Part of a small language model's weights: 25 layers, vocabulary 8192.
Each number is 500 + 40 x the weight over its row's rms, rounded and kept within 0 to 999. Layers, rows and columns count from 0. Numbers have three digits each. The size before them is the row's rms in percent of the matrix's.

# layer 3 MLP up, 1280x256, rms 0.0856, rows 505-613, columns 0-127
100:458515500469445497529470503487469503498531545500512526564520541590510510527426509504420472464542485474458513476555441496463479491537460433447484431495520523475550483472450497493482487558548450471499505544472491481473483520440523492537495463479459500487569514541483513485487493497485503482466501470528501464515519456540468460539525466514505519489558441521483540536456511505494420430512
090:506484531464460468498547454524509431511506461429472497491521529504436492502484548543540484457517439481531507480484430486527520518506541468524523439512509474459577504487454537489529474555526473456398584568470457524603469382488444509507513528566558533551557523508585540532528502507494484472508467461449539510468479467462471503511464492457503505485496453475549456465557489458520480517562
090:551478576521478481448463496533412522531456475469534453515468527508478506519516516551403442444497383484548357516492471460494480516542524473487549443539518513567478501529491437512502484462449389435476494462477464578550567490493554557425492515519471528522525444550525527541565527523472465476501553456514536516511513560501472479488495486502565505520500542466527505512537479426520515521543
102:440479486533458436504536482435466412529520445497578458515531518444482492476489508509496523512520452508465530498487470493510438537510475415448531477480533558549480510505477477569520459565477509496462499532502561518582581497420532505433507498450566494540495538554500494560478478463486398486505501569479512407501469438361462533528412517513480531488521535486456482467583549456488491545494
091:483533431504565489396518580538494487483472450490582495500477540517518452493510498605522527462507474522480554504519517523461528530440479483489600557480472406527571441501469456559512520498458501483448485471479523468497555555486511503529550480501499491460459541484483467616440493505556538434486500569503570506542436521451502448515564427554513512552479534543414510534478512509473490529502
102:509487602482483451534457518570558540513467464575600556519507542521477543519494492470460458512531484513419550496464480485508498492552489493516456458566473511491473539519460469428453557559469431542490487548512472558452453514521497483516485528538426490511500389579547442460485573472467464600502507392479494472508468535542478487472489583562460577552526544598433483470547412501480455519443
097:543486541444461484495500512548487426568509481480519507535470480466503464465491531505395496442521418478468537519443515498479507499507514478538562415578509496502476482539495526429516491483470501475425483494510469510519528467456520505469469505499593520540524505526533482504479487499439451437537522463434501499529435508503495440471433477514597492548508499540546488583527538479561490469568
101:543490502508445493519490542514433432525506454491521489478438551469512523501495462505512469458492440557475568522483508511454454523508463459398513467532531472455570462510499495542479442494521489471473462508525495557478504516394532462439549482520539457464471529469478511469497519464512549436442526540430487512556468437514546485463531512518417488532504489492512520471464518498523492457482
101:499483458522585480520496502456522418491497498551568465537568492448469529498461473476488444583526527476492457505469456487464507561525408512360493528514516478399549550507515425506563499505498523515528463539458536502550524486447497479403441518520513479426605519515487461447537543523497505549536505569522413449510434462464529501514557447572551536507491531545474541456528493513528519526484
095:525454517501547526508471487512512514566493470505480484558496532477485547477495549541573414455571463509517523489491443475487460505523439464494441474487487467448526533493495537473529486493520549434476489515486448514434540506463493447533502504526510476576580477497492495502484593444496490452449467564434405452493497484497546479503485531576455509503509492477514492528505455497496399557522
105:536562453528516454492542488547483458560519515457515487471487506504497482464490600515438532410521458482567541479441458486482560519504495477492531492477428472488504479506560551502568468510492562466485444418495529521534476395416536526469542509488495540533476513498582487494490477520535500477457475508530517473513499512464478506483463475486636525481540518445488488444555559521553563540508
103:497571480477444554521529453548509471482514516491537529508421483475505512456468471524521447473485448575393553498501502500529514497486534500504532450546539496509496447573472530496472557491477450454493455514470525477492537485456528484540471489515580425431505522573512568559555535467526490482488516489448523528589419476520440420534543498520487538493503495462477486452457486536485482492563
111:513499522538533500451530591488502531513512542543510536512502547469551446517505512543450580567545461491536451498527537472517478530512464486486500501493461432563512445517468480566475454476386471448467459477447528524477542500556545458504480438485563489514505504565467403534545466553569474521549589495487498495511429528490451460458445460531467561532576592538447460521471562497530564470512
109:561451490498565480531495495500476442519495469505544486504497478495425433388531566509488532497476508521400550482500475509429555538515479460483540493515502451468474511511508477446535479457506548484470498405458548585524543481539457531411503529516501508511501454590484527513473489453528547464532550564462434431508472525509477465510442533498603476487562524506543500549503519487529508494497
094:516550521516496454496468498494532468570527438510553498499547553443510512377522457573499537438438514451552506528417438469474571467449487529479535473480504499445544539525519439559461496509475504490477495508526615499545535458454499526458551485451547462510513469518483509508561542515509455500488491512531504519540451489466402454509495438502512543501532532490501518482478432486546510475522
093:488493482494511525432484518531466425517450544514549541531549517434483517488409572546519461489504455497486546560514506478458440505520536447489513465574516481503526524546497459485486512502511534497501482546448573504483486576518524530517515506536390495477525574506519491472539471474476512591473525518489420532499439517531523460564498440568480502546506582567478526514472482475551352555485
108:496527507528512451496467439494467448520496456419484493480424502477459526515513459522480534505455520601474481507486454458467543509534504542465531518520584495451502451527513478492482480472418457462548517491541539536510483583512480540490512526510380457463427518516472476518500524497493510432518534484494482491530512482534557549480481482448539496496540511468419589607476452518523465545438
091:476514407522468560529516594464465488488467404496522441473538538423558477449515522521505524466478517600456482488518512546487545487550519491437463478507509513565471487498463526465528488433601500491543422559573553523374531566452497509512510432468416517454450450476428506543482475511491465448519500462639456455562444520495533384493526488535554480509498512481501546508476491518546499459488
101:476447480500434474442497627485512507491528521451477522489524488501439503494428514500581477448479455527513515504526530531467511525504560503546523451516506499553508524528464524538481495550502541431506432554536529501491499520520558472555541448561434494514489430509408485496528438473452577558526540485427537506528364481566537505496479505597464492484521558574485459464546479526544501475474
093:499401469525528534499462535496447521477597427498476549483476577517537484493523435521531518576451511529506483463503481469526568498452488504525488468537533488511579414526476444475434447441497481431507489456543497498555473487501464552512536514530508494483422421524459428528554544522481485531503435459529587506530509448509545477550515466480564501516442508492465537509419464529511479489455
095:499474501503538462458399461437452454493488514468676493536583471517405550506501551484486558492548472499500504461535453460501564494512508462474493503467491535550527502524471439493469465427513567509517503499499518539595476489461489570498497520555444536509541506514536466565512461543569486491490511511517476469479524404470507500505474600465528535502473476459512453538456479529527518522515
105:474470571415440532453487569489501470505509463510517556516508518470396507515507572516442510484444454470466477493460427478479481468519510498500527401533492567483551488580497543465501537504461455500431478536504489465477495509529498494534622571552489475507495519537510507467567505489539480511487590556515555491503451445528503489539487480560484474468500536509482554574515510448498464514503
092:578479433517469489550502460511473478497530559480505440444442477447459470557465485527503570461502432507454543559466491469405554481476513489480464544520533417583497458505509560493584467459432485469517476484473562509506592473533567608582516450481486476502482474444436455529504569535473521523508486506442537481538482531503562485521476438454511496558516544457419506519517487537534582531506
084:475514526499502484500493578498492435583565509471487489596447523440524513475466479523397542450521453496499482526441490503466504479504453493524572526524534502468520463523510583470531432495456511416498524507535565541503497458587494540414499502502465445478502500578468492550526506443478478496521526461544497500557387461457540478475461511495483494518523524481514476521473484484532463531502
101:554460568506540477538483541444497445481514539480484442516429500532527535487519503501521543538499494489503520490494528457526494452534493502481502488530513471468548517495528547432472512498441510388465426489504504548458515492506516486494516468545531544467521452501529407509476532483482505576487498575432468456551484454373517441569418534542461470477462439502493515512527514461543477574468
095:536514558515510425461489523481457453531484454536519458619460512480469548474448500649490511511450514515560479521431496450477470436453496506502580411574541452489545449531458537524512478479459464491506503496507526560464494452556516551494480507465457530464479501479551553517508471498503496596478484484526531533505497521411562496433517387522535533504519541445464496483461462473518460495492
111:538444489478455517470542507566441505516499565498478629469562521497436500491522482503502463507495534513545465488507419559529429560495499516474480498524490540466471533498424486463465529510509517509483425521454543491484513483530493588485497535547496427456551468485475531476480572502467518449488623478469521505559463504495424507481412523526536546497475579521458482399519458505457475533523
103:514541499483480446536536480481538535498588502403475495490535504484499458519472442508517478502460427456483511466444493531482482469427538473565589491494591461464452509497546503471473532552499492473441446532548612570483466462485491440483551478548473536477490482523497499538555613520457502492533449580468480460537513511519491555509561425511545536500507491504453507479517486457566521487495
091:497510493521457542554481509506487461529500429473534470545528534562476421474492534512544514449452497524503468503509507576515493483502439470455509491547513470381506431596481528549522491541536522516495514524558512472510475522513604507472511484528542483518483485433511475533552542498489463565510510492488490471474424437562472543512448441529462505525533488479500485578436496455519436402588
097:524465534540441560487528510480492545560506488356457561480499601534475530499515543534497592496487503468457532545481523506572496499414541486476522532539480442506544510568512475499508500554548482378456522498526493514477544439472508473528506475528561482509446444500513574563487496465508462501492513473513443502544459455516467500496524539427476512456470492518479542490436519438506509514553
106:493493514493458479508470483527516466533497443529487482495466494500510514476469485508535481442510518482469588517457570501490472512502480520596486452535514472561479474527488511491458533458428448459474513515507486542532561499465503526492513511501546541455490552558437550487502442488516423452541567422458464455538433519524502506477504529449560493462553526571521520500513520536468412483548
109:515475512465443441521514506519519481511494509488486541508578456469481480503486519530483493416461441540514524518484441477545558545472516467448486441489523539520468518582480506423516545511470522436441512488524490531453462439416522522534478490476518483442446498493468453546530606422524520522471481441492564490513464516484494504517523564494443501595571521582515590508536529462509469490564
102:515504538545540504417403579456566503517502479499489554524488547498503538461497523577526493493518471407511521537498492450480501410417501512524499508495501442496516425518498528533434519536429514362519445542438477525500513486454469510553514490499526481498532520488537477516511548491480557544496510537507545468482519578458492474526444470535573441540485485518473541538489526427458453526493
100:511486438485429529471510593497484569528469522475498515518538556439471511470466469584548530455511518486480526490524495514507525539486445503413435507494456450572556448521511553542511463519488465477455469487532520511497553482444512511590453497500490530434489463505461551477502496505487518495543587462432418487576515453582499522504522530510494523515477490554488521503488516480465479426581
093:553472499380449475459530488555459429539509473511555504494523521485430456425506484559511496520505525467535503584481499482488483514467488524527519511499536449401556453469479429526479502386517486500498468448511550525506459442529496480449471572554537453481486520449505517450515525520476506542457535523493400499477403507525517503512470438595565522531534521482535479492514407428497483512478
095:444427440492498439587454569474560447484496498519556489545489430423494499456498461506437494486498531491509494486487529457532535574521428440509566526523575471492493423533473495495478513555403558484427561547497516479443549504512511562516538485516598499499542490584391498564484527522497527414496540501413452497526445506446449488464447514516497552522480580571509488550561547499549464523531
108:510447485554423488492477513605437525556521450504535535458517456444469446493454507499527425470515526584513490563498501487446507551546557501545543535507487520542547485469513483517496534467548515592478474517568499538551478452515488458486471518437464472500564462507487527542532506463484500510480478525469544518459555532509481485556555488512513464474549530567491464446579514492490471444526
110:540459465526507529461432507499473454486496504483451437525504501510510469489475476523493501519506527477539471494506466474551556500553406520429440555486502448490540468542520460487496529485502516512481543544509503576514573568427498550400474496492528438461524497478453538533516540519478550474352535577460454534533506515527501406574497489539547522576534510464510481534524550501577454528443
109:495460483525514472484468549489427534487538562440531473548513520467444431470458505579474476490469468538519483511494523539444481454520523483485556490548516509545444516532501515487511458502451549410448488531546514589468448441486495473434574452456558489489569507503520477499428479485507519473432566571469485490593505526482508463456533505492557472522480487497485548498509557415553525481478
105:469525520480465478527512603454507540539579468442486504498568497530504461487446489538556490537417495467538506510478482501476471475494500478507605431566497475486560486527501575517570434554519514502430511532526501515557486452553501492540508479502549504507590409480482469457500537535524489513524542581503502488553459443497454493493493438483450505542484497438474523515460510489554543451534
097:471431503506495524478535520625482401486531514499528472585499554546525506406466526506505564543527542468502566528516493529413492547498521528538473504502514477506494528528502533511464509442538483501527480496561464535506532533470421527458490504468430529492477500534502538438481516509494525508505562500475436467491528494462536526468477508521543346520543463512483465547502469528499498492477
098:500520453467522378452470539536514495488493512541465485516452511545528611522465473468425500487517525517401539510518474510481490454541567548547505402482593517561505488525481428413438494477466391538518471598456464498490457542548449505549488545493500447442543459479523461546493564509452517545523494462520575517457498455462508503484535531580461510522528550455404487475515421489553489524464
128:463518503546456456499525517500472481513486439520584470542448592499487514474508521537517550507524457470541590518502406520456454432445494506478567490584556450463475436519460518452496470477495441481462514527492510616533465496498485552491509554462473498460471502511544514535506491407502530469501567497518467530461503535462472442485531537524525478580478514473408481486487476447524509461576
093:564442566424472429483423502546482521529535472450541491544575564442518462483422529550500556449494510550504457541509447445488496468462477463518501424488493505508534503552433539464458554424509495411355400452504487521469542445486476501541524439495484520517467479517500435464480521468547506553568484502470524479473436555521510469522511470526517540490501528529512473492510559495454469473572
097:527460557476449456488502501541497488478493455435528503506418505509415443523437426532540501553542503539487557487469525504512517475521527435479497483495523444511512520492443452515515588481495506478520515563481490518509479462550467470476504571524411569512576481511506543524596536535536474473526477526441502512479537497486493548519419499551474481539567529469434515436590489456500439537535
091:426537482530498451483493485516497502527519539506469419519454483527525524502473517502464496454523457533551494514392491470430429431484516508421587465492502467536480510497535536548528528480479556525481450532529494471478538489514506472588525493488483488483493503489518421607542517503491477591506479503576535528530466483494497554498469440535604429592588541502406480533538531534497514537484
096:482488413457471476501479492480562417507510485526511535450520484508433467495444487505455478503433533480575435480514461513483487461466569490403521406469476537527483536510477497504466475480408503546526481560529426466478467529526573491495620538525471483518517466512446465464512478484484641509492499507503521496462457494523417543491480471496468512455497609487507552476513450479492502520528
103:448490460531494519550499440489412528485592533404432457502516484496483494505451516500521443517417467538549580440433488523549485480439432504493487521526535537403508477516502545521510505452554523479501511433572551579458495491563515486485459495557518458532508514444414545491469575472513475458483467540523462560582464467462504468534511527500494529483519472506408596537523479525586465507440
102:447503482480486454492493447472509430503509433501488552474562558517525543474481480470518493577447498455492550495474439517427488449484572476478485378491485508466435572556493472513490543499490476516548498566504450494490485537528517481489510540564482528468531486541417540484487481487495567463567506451575521476473503540533571510502472525546468459499501573490475550428548472415569519499534
100:551417489454487506446499451511536518525514434500458543527570540498449490505466481523552395544454500532574476505518495458513568521458450463424472496482517469422593451491499442543557498432530425519514491533534502481573513556497527478516443505487542608522495525487471500430530488518496580624486483522481563487461555486521593538527509492515464478500492518464533522493521483462490479561500
096:439509478484513463524422469455553522542465451477553468541507512528521543477464556487482563523464490442530454542455493448531533459535504499429462439503489477570492487572512513454499576582483557454397464425517489572489507404458489495430507463473467585520474465528580482518422541493502582480467515475540493493480546548470594502514511488514606478490555505497463586542594552463545486489508
096:584495513437535474477470534558495502485538458495482544534563513493505506459473550500563571591496548532475521470545413567490556518489440467494567498499541491459564515534468491429516462534519568535445515417567524569504496445426447521490489492457482504534495518582553505429449455534477507465462488487504514499542489495416453463511454509511497487500531539547483506591522571487499535490557
102:547548428534479498444512471454419513457523526450489523506581469495427493499571483536591508490444470507522509528512450508532472502479565481500518485487485514551494578521508463504585489416492455580514489468521501552578487481427492520512510527520508436514468466450517499523529549525542502504441490500570564532547527413451499485504465533487629440497495500455488474412508454471521545507498
105:524451475408507521421498499512516512522522510472540491539493586528494515519505503554508490507509499496455497521526474572561408487489453456467580513498458485487626441487485528530435555441497453463484430459447456501540521494511559496482477508509546478501460479566537473514635519474454495514476484523588593548479543502527416543462498418514515522477547510463518474401506463519523491512485
094:423503495441416528423456522510495506515496526469581530456448482506473526486489495452560426449470525508506497559463417593506436511412495468485452375437446535530530560543464545557482542533485516476470543542430581516489547512502518483540522470537478523464526466475467479482522514504502554427483501510530539500506500430560495523536487478553482442526531471543482460506567444479566374491469
093:520495510471466466518494505500537478490580520523472439484508481470507537454457487512452554593453461550469470464529479555491415531471521546485477519496520509441504453499491454494445469508526504534489518587561542535558497490516503440487554492541482488494535435596488498491501549465488509512550513511552433460552512472507497432565551426533484506470452544501460543507505477520584566487433
092:461384423510489455512535474540452472515530514484535477481519484409511485485478431510558575519480511504523489533477524548523537532562491427482526468438573601445481511494469510504542495479399531504527451489514489506493498484549544586410535540454408545486452504487519466459588490508467498557556474592472497512491517517454570552518523443475484489478500485462475457500577402453521500530528
106:557520432514532531515496583520521525512485497496491538483488548553460502492504468498503502498514457474460469511494501485413450513532514496412523543539483521506525450519515536458504435536474504489503483565539447491468463477546420533479501490514568429431527464530518417507544512427499526469501587554443453484583425523550408494493416454517529481526533533554507468508450486500514490434457
099:578388496463508495459475447559492540468464487469451491482427575496433517463467421535573534496490498471436472516456389504464521473472536478434467519494520487538513527477498421504535532465541576438479409455507477518470596521507483527496536508565468564543543410492552495481516485491523576479543514530506516486494524582535532559474528464501537461549510541489539476480531451460511455504467
094:461488462535489508441463504479462494522503523497463599516482541509536538455510529535500518465491532529568479517443437503464458493480490426478491452529534499555553419499516491531554422535535470460439512502502544507480482483444538545552486539464440535499465513479454484512458442533469469509486510519474534477478465509486551533547576558493542496555526504465431493530553541439520470540494
085:492462474519494516488530437493504560447492531490524490522566512481434565519440409481510507461498454459518538512412460572553533531527507485543509551461568484458574510504501446493512586469428473474506518584419629513478513502424535486411494452556501541541492531538506485491497529518537516484503511499490544445501468450527515516468467525565568525480468458547483476420579442466502476515498
089:472542533470499470510526581516454471494458486491587524501568556457566533509368510567486539444453528502505461517498520465532450518484430462484583473493606484460497450556486475439492536476480514442427542488550506530553510474471501529537520534475491473440508462545470418528577497460465485450504474458492473490547436472425446454509422525497496482605454492451497494483508522499514446504579
097:532508530490530511551550507519400537514526489403486543505456517466492484460495521511563500493497411527501472532518511541453493394469551461514525478505591441503523492531490502474521436488488505411513483500523483502460560481466564469511511482569461424430455445501493464574485582446458497515551454579503471530502510544448523437508494540462519487492493508470397477505505514488564505422520
102:523512484484519519443530490503533502497550527510505465578436529442475489458519462516493483506490462584552434529521482578539553472439501530456513509456533484558503517471425464534476572464517480519520464496510497534553494544505496496451511507564436473461559472445421533479481511457462493547451539483509596579490520498460503429522474490545506552513495537484399510431493494487580576493436
093:535427482517509466530428498560482528529496491526480484499414497518448536525474499491536528471484475518463450488436453570508547486549475504505441568480464446498534479516494467526457566508478538474535464514486511496452520450568439577525500462547543568498413511474517369495599524523485563437532546474482462494468487469475576566497515474425508549482492477494451553505512461482485505499569
110:464511545545472450539483489498501433479531453423498504576499460535536544494499485543484443542540458500518470543483483423543525520535475486479558495497584460367467466532464480471543513494506468448551490470493519518526462455485521517510497486522521489432496501530493516530594513473442608544534490528497456526562487530384540513519520433514558562516525456499496488500495439482515451458503
100:509498520453467506457528501549448539555521444513544544478499535453471487525452564519508489497420472486490411495465500479469513513486551538440478465505559434513491569531443482423465486413510492500466507477493499585462454505491491499554545565536456442515537451489553520535481530483427457510537560534559537598495455562430491458639511473489484513512498538492455522477481464492471521449551
096:486477477493492476471512497454491488558522490466555503482532488529513540461445543533565563487471527482474518492430420535563491527496439471473451440484531519433512492567485444557421502534502531450412521460505582557499510460536449501503592425484510459504521466561506481562445492495519557495496457507530506488497475487511528494513522448519477500475571511529452556490512454483543471386507
108:537466499485484494511424545484440499521456505416515450504529511487540536455488531503533568540505492602527559523497472460493496497499556476511455487574521499536498568521490541416580412476512530424481504518538512566508484447472473552506526451450507516534425484542539473523473498431473479517570508527483462461556499481486542418478517533505535397513491459488480575569491522511493500497515
098:515465412471487502497444490536450508545532527548536572550525590435440487494493486542513540500511486544478468552497509466451569492470479493393504469497488530516526513548464490456513406441464478436509510424522501576431560549578505569554527549584502415495539441507507548477521558510441562471553556585474528470493525508455543517502525464540517506528531519488489495528540433456502500502447
100:496422513460482409473441515481486472499502506486495517519490509458470501531478547507467452566488444438541525579487522546540478481475494452581460412442492450582596554472515490496565521547465405441495423496497484536467562525564437444523519543577544543481530499515518515432526508519502540455522502496515535506478448459467534476511511540507482458455557570550468513425597498423475460434549
098:441496603480432455477480507511527434486522476571500510491520504519486592515423495534507417516506531496507527530541494532520525548473443508545516445530502456480516485624521495487464512457462522508445455504468481541454520495444480458486529479580553544479512479505427562490446462491508484494461525529489495506496377447476457497533534555540446484527544547478510448413479528440502490499526
091:540461508466433470557491521505459502552505454520449553538459535424487472545514508540509500486468511525493477505359430518467524467487525458510500539477516449490496507518471489426495492498462497434442496528461542509466508481444447474497540591530422531509504491543520465452547581444541580486443493444506484575490453542464465470501537486514460557505454509518485555478488490466464525470542
109:492448533509520475530486494523402462483552486451485527504600517473485484451501489543478520528503449517413502457450446539487542499477482517501502503511505483523444496491477466451506537469496543512488508436542573566507497462480438537494508514477453450455566426497515479451528517452495554512482582547491442441521567557480534481565461471549578468524506583531508541496536511421550539460472
098:477476516473496505518409494464440478507464450518520572514545518488503518471556510537472504449505476534484532534425508507479502428528567442457474423484484484518521553546518465498515503534426460563519453505469519535506505415492522584508501550509517465462532494587535405520500459519494483480470562501497561483499466519443448451625454502532482471557523514517501459479481492432582419506511
104:489543446507489466484462507452448496513581501483487500505418511495480438481464468499528564441543458546530497489462500444434561353514523493484461466519515493553481467543515497470571453420458516422523540599470491514420434488565605529515513496598463485483452490512546502481512508536490548515546459478478534504527501495462576419494506497502480477540460476465442476534466469441555518583402
096:484481525463453516544485507452547496510517417461493504404525476476473499504400530514507521562422526517517480468492482505452474402446515515502487489530530481491521509504507490576452480506479421488505472581541517486512516549577551484532578527475475470467478396512438483453562504508478586526495477517503522514478525539530505516473497524459455508468494527406445531467475442474511515563472
101:540496537456480482558426532515510492524470564463539475492532471468500426495495457508482552492529480489527488533489483509471492554463467466489457493569452505569515521474494530497543523494501503497515487508574512570539546447469463459522450445438422567492464483551450462477566489493479496463559519538542488415602502416511521496455468526490506485635564510492521488536462512498493477529482
106:484512491453426474512513458526461508546586411425429490575499570513506537472432529511514438488462393472457464546421511548489503503582475531503502421558503442484460492567499527441553461511528542418493484499476499528494504479501502456519501502514522485507444485495445516516542544461468535582495514556426441515489482486503503522537460469507493485508508518477533484557524512530550463510512
106:492436535559453498520463453499435467542553523454520469539506495503474510496465493515462514429486491537524497538535483492489495558559510499496617504594493520566502446475487532445508470418512510495454543472503485584506505427545518481530426548512522490506486444483531461519604492489538506503501537553424485463493503486531516493465526494501466497592535509439525449481492506425575462523543
090:479523475464480548440557545519546437485473453498537477503521526487539469477525480473430487521560512502453451519509518521469502403568503466385455476535458535540458417556466499478464558492515481477514535519509472508484492555444579563463494518503487530405501545481444497495522483542501482502470594493477482528528445532485492436520496456543555525479434558552467516492476455537490514451476
110:435473535494484453555461551474539498566550541472533436506556531543514451480488495484426529537485457509521480536406515453509485432412534439521496485539482477543452557476493473425461513517514541440478525520479537500566452461527478499532510517512449490442472478468498437475525532484525534601509531534466460530502545468429539472487451459527495467469506570518522542514508497485546441472551
113:510456537471450490407505581489494532510534514483490495520551546490437496446395500508508571539474451492493509511478527582475477573512526541504518459581512483484511565504462421546426541500483520468367470533529514543569522508538512469448520550463531511507499408470468541514484494484519462532493503505479514527484453438510453535505500471553526485476486527501501566443479516494497492358520
104:510536582507493460531503534523478374468523443453534446506408494510497523470451450551492510507457523518550555476450450490553472449521591533510600497527544476397513486491459560479504468523485424552488580484554516504542447432539516530543511570520491470542472520529537526459507481466491476440549478514476536530549437452361506438591505505506543525576533531490452475555498469449514516512526
096:499458415496580457470431539508504532515445466489520496532527502477488512506499550489467594503548485539501463540457518492456536492542498430489447522514464498574483500537505457485509473544487504488500507561476539509525487481516551490514558472454518506510591514562580539493526450491501504507560513504503447466446459442496452499453538484547505495457492505458504523542490518455542459452507
094:524500527534492432465455509534523468517512472500486495504507519500515509457539473533562524539444490527516451515486423565518506484502531471530472450489497518468528487509480542443511452504420469507508548517483466497536534522471436563536528525480557559470542451510519478451506493501475544433484509459474554490516493466489525482476557484491508474533415448541498533529504479512496448418497
091:465547470492504479483523518521563534510487482518546493483569474427488548422518550494504533401512549519560528545511475528451546542559508441506476474516500487482458506519507465485513494493478528538413456411587544543521496409449519495448550460489479445457491482485488481495497471458509503576496506457531471483517456497519498521515553536502583473548529508506463481510546525488520545483499
091:480511534417423524496536461573528498507590496469450515449503557485493539511459468479471485438572404522434534464474479487489507520543569508467499435522563557480477476528488575447593413444500533450454573499511500533434452502465568436551530481584468461459535416471528563479440454478467482456484538488443564458531481496468488475538493490498530509508469497482481496473469443496495489529525
100:502538529567524507489534431531473498448508460497509541534476537513444550479465463555474498504549503516455510494446515546420517563521459495456493493531471456497491459467501435481484520501495503468516563533505501536517522491430607469466504501521522427475477566418503576461504569421483529500452500457516472476569501535489455442460475507522502495518480547504449509472496490491482521557564
095:498486565527493526533456551601478478522498490511549440486511480464509516484400407522468530503518426495486478504528522466490525562517565557580441493496522508492532512568452535554507490500464494479526504558481507523511519539521449553524504464449559567452546526426506477433545534509540555470509554536396463477489490473479558478555505521561556409483478493529512477553452424487467445498489
084:483501504458450483472473539538461469537523476493585576519498532522453541463483518611523473443448504519502513550465401547462511499438452536459486533510513485500553486485468514470572479481455462448501400530474501529498478426469556520531521604471489529433475486540526510575531557503543468511479551466491469490527465576473459471493477517541514517540483524532445557458513399531483494452466
089:514479504528409456459447527468501515495487479503514584460534597428526507505513483527498543466519439470407480536486486540540534522493508414482474374619562552535499475595446506407515493532495490473491497469473507535477507539470514487475558508491487507500574455517487487414491493501466504459521527495508444505494429473432482476557439581509459502487532554544424441440427499521480430512553
108:507493537480416479447464477552472535548495521517591569536554479479443530498489508529514531451424515489445526534504473445498497527463452487455617483535538477523470503552430468474475559541503555555347534440462557498546496436521544506592512473458453529500533454512434529494519515426507510519518504472432480475538489489531556527464482515489515532535516488610544530541506518520484508526577
098:443418490557482434497482521498540500515448445479522557517547545494558512469420515535491530499545473504601405542475480539543477509457426451416550470512517469487571393492513504510512504548393514473444550556464507465534576518426561524493513415468460533452566534534476505458473435534492550487481519531447461445448423508482438475489545443478470515576473511488468535475558550543517505480523
097:571503473528529481459503493559476480530489439430545512597555575425467507516503555499550444519532449563470509486481435455516568491509515450504493486520510539544516432459452462542557549438509425395459553589456496529524508467505477499520538550637531544460515477536501469516496513503550475478534446498499524482494539546522564510515489568456495527507459480504444481548513517446492416537490
111:568512484436536413547507487538476485492522527442482470572504533426530448476450497503541487491469459505505543508471514465505524477522539489508583437515477458482511527592479476511489419470510460444448511502502524565463523468473430457500500513469500571496504463579523563526492503485534570478482456513498507593572511579461598506487568500483448537478506498543493527489615526455544461585494
111:522478502452533490534511547481500490537544531462511442582513503549543467519462439572422433530482538471471525534501515526407462510399499510514523450451510513605541491482441504543520467423520559443456452506527460508494520480516471502594529527515502505466559437483493536504510533531490516493499527532502552435543489472504448400452516429573455531531519491546512513518488513530504480428519
107:516485463441359453533516421448477546491578506473522494460554485497490505488386497521544452521453525538497553481459480483481500500491509499468477492543505508443563519521461596541474514521487470469551503584517494527522466497511532497484544465477548506516470416626476560498534515548489541559525484509535523566463530491527508513487473499474498464505442506463467598448563465429511505482468
106:430493535494416467530531564502580514508523475461515463543537512430509555513455514484395549471499496417473521504459485493508492453530484504460593509537493437479456459542513460466484502592537554559444549493460539502488466488467495469496505505460548515494454522494459470473529463462551531548493535512440408490512441516477472456461496489565531579518549494522510533584511563521492509500533
104:492573528419494456496501473507523411510522488483461477500463529476515546470481518493503545483421501513527563482432547475510494519503557538568553501463534414437509512510529576460533471496524412491485549511500536496503517438486409528514530514514553466494518509549559463481567520520509504590527515537497576557448460459429533505604430532530505487568577482486490525510523462525539564549499
097:497488502511461503564493492557456515514496518463489557505550535483484511478447522480512491507488428513436512504505444461538436554499546486450463470426551507541512502499486553390479480582468456412448485504536549548485503395480491455498458491480515449417446512543512480501561572395488499521562533535455441435506522575371506521557486508524492443520530533497431470497541462514450498512556
095:448512598523524442498494506475469435482444505443520538496549495507459497392489514472507495562465484567484557467548459430470542508542503564487517525501523485540468544525480508393478487536505507523545468495475420554532444425486477574433470572462484459528511490516479470487507538421528506605498520546464472443517473532510537462534503504540566449573535482478458538507534473487453461507458
100:480486520492526538380473571538474453492488529513584484458451480456460513458480561562480493486489486531470494551519550441487509526490499510504485491546509461503502484509422543541494478510510493512486491473531536520538451498507481495626551526476521498480540503510546526506515460491500478469551583484426481455551421505533532472543451482492555515490520542524478520519483545473490477463531
106:477547471442501457528451474514533428503514503512556432530467514543513522529475523507553526477480538502456510505497479502525479457528561533476486448537579504509480517555433485434502542504520499438487589536502572483486409494433482495513547476525509474506467511571527464524506514528581544501470541425510500504528515494428432366529469487520515520515530520482502538466468504500508513532542
097:536420471420485501509517477515485490565495525488557524497575544443447554518485494513499496488446417470469502510481575542524458530503561427487553531581496542499515535534491489506415519484492504507407535441559439480481473471495484510517550481514587481502546466512479485489550533470489490442387511536560423551507450472434448436479475466540471533466506517505498457503456483488579474513588
097:497456525503501547517453530548500496549476381533560473587523479492494493470532548555519501501514531481546504580491510513483539534547455485523453534465493421469505455523488401597462555491509511545419406491450484519534514537496537472509553452468454570475475477491413488494505508504477617473489590472555442482487431500501537478483525513555508483475478504499537505578506575483504520446506
089:483511472514503525484474523457449449554483517479546601526523521451446557471555500527465546482520447503522485585521415483454523518466543442378504441494525455513546469554477465493558492492498504512486487529511543521470466433455540537544518490500491475507472500525508458500489544490552512530483491473476465449545449518460500438495477486478516511522512506533475552492515459445484515422515
107:476467532495412521545515523501457512495519480547488579449449585473468527515501462504477530469491483509478541486453493512442475426525530518454572412523526513559526492537496484569484511480429518543469516568531581481473509530528535539459544502490489456461484499444499416427473518502530539505485530511471554528574515591550478468475484442477448478536467624503435470478486463529498529519510
104:433495471458415472421549524560502429465528469541545476506574519487503556516440507538470555537468514484480535518505531418513516569508535440478494432492491561445469436515490520479479460561449499464486460540526480552472469487581478482506450490507431506438511466559491493446444451519512471570547501504486467465470397465538519504502491502552545516529539562551414491455581528441517507507494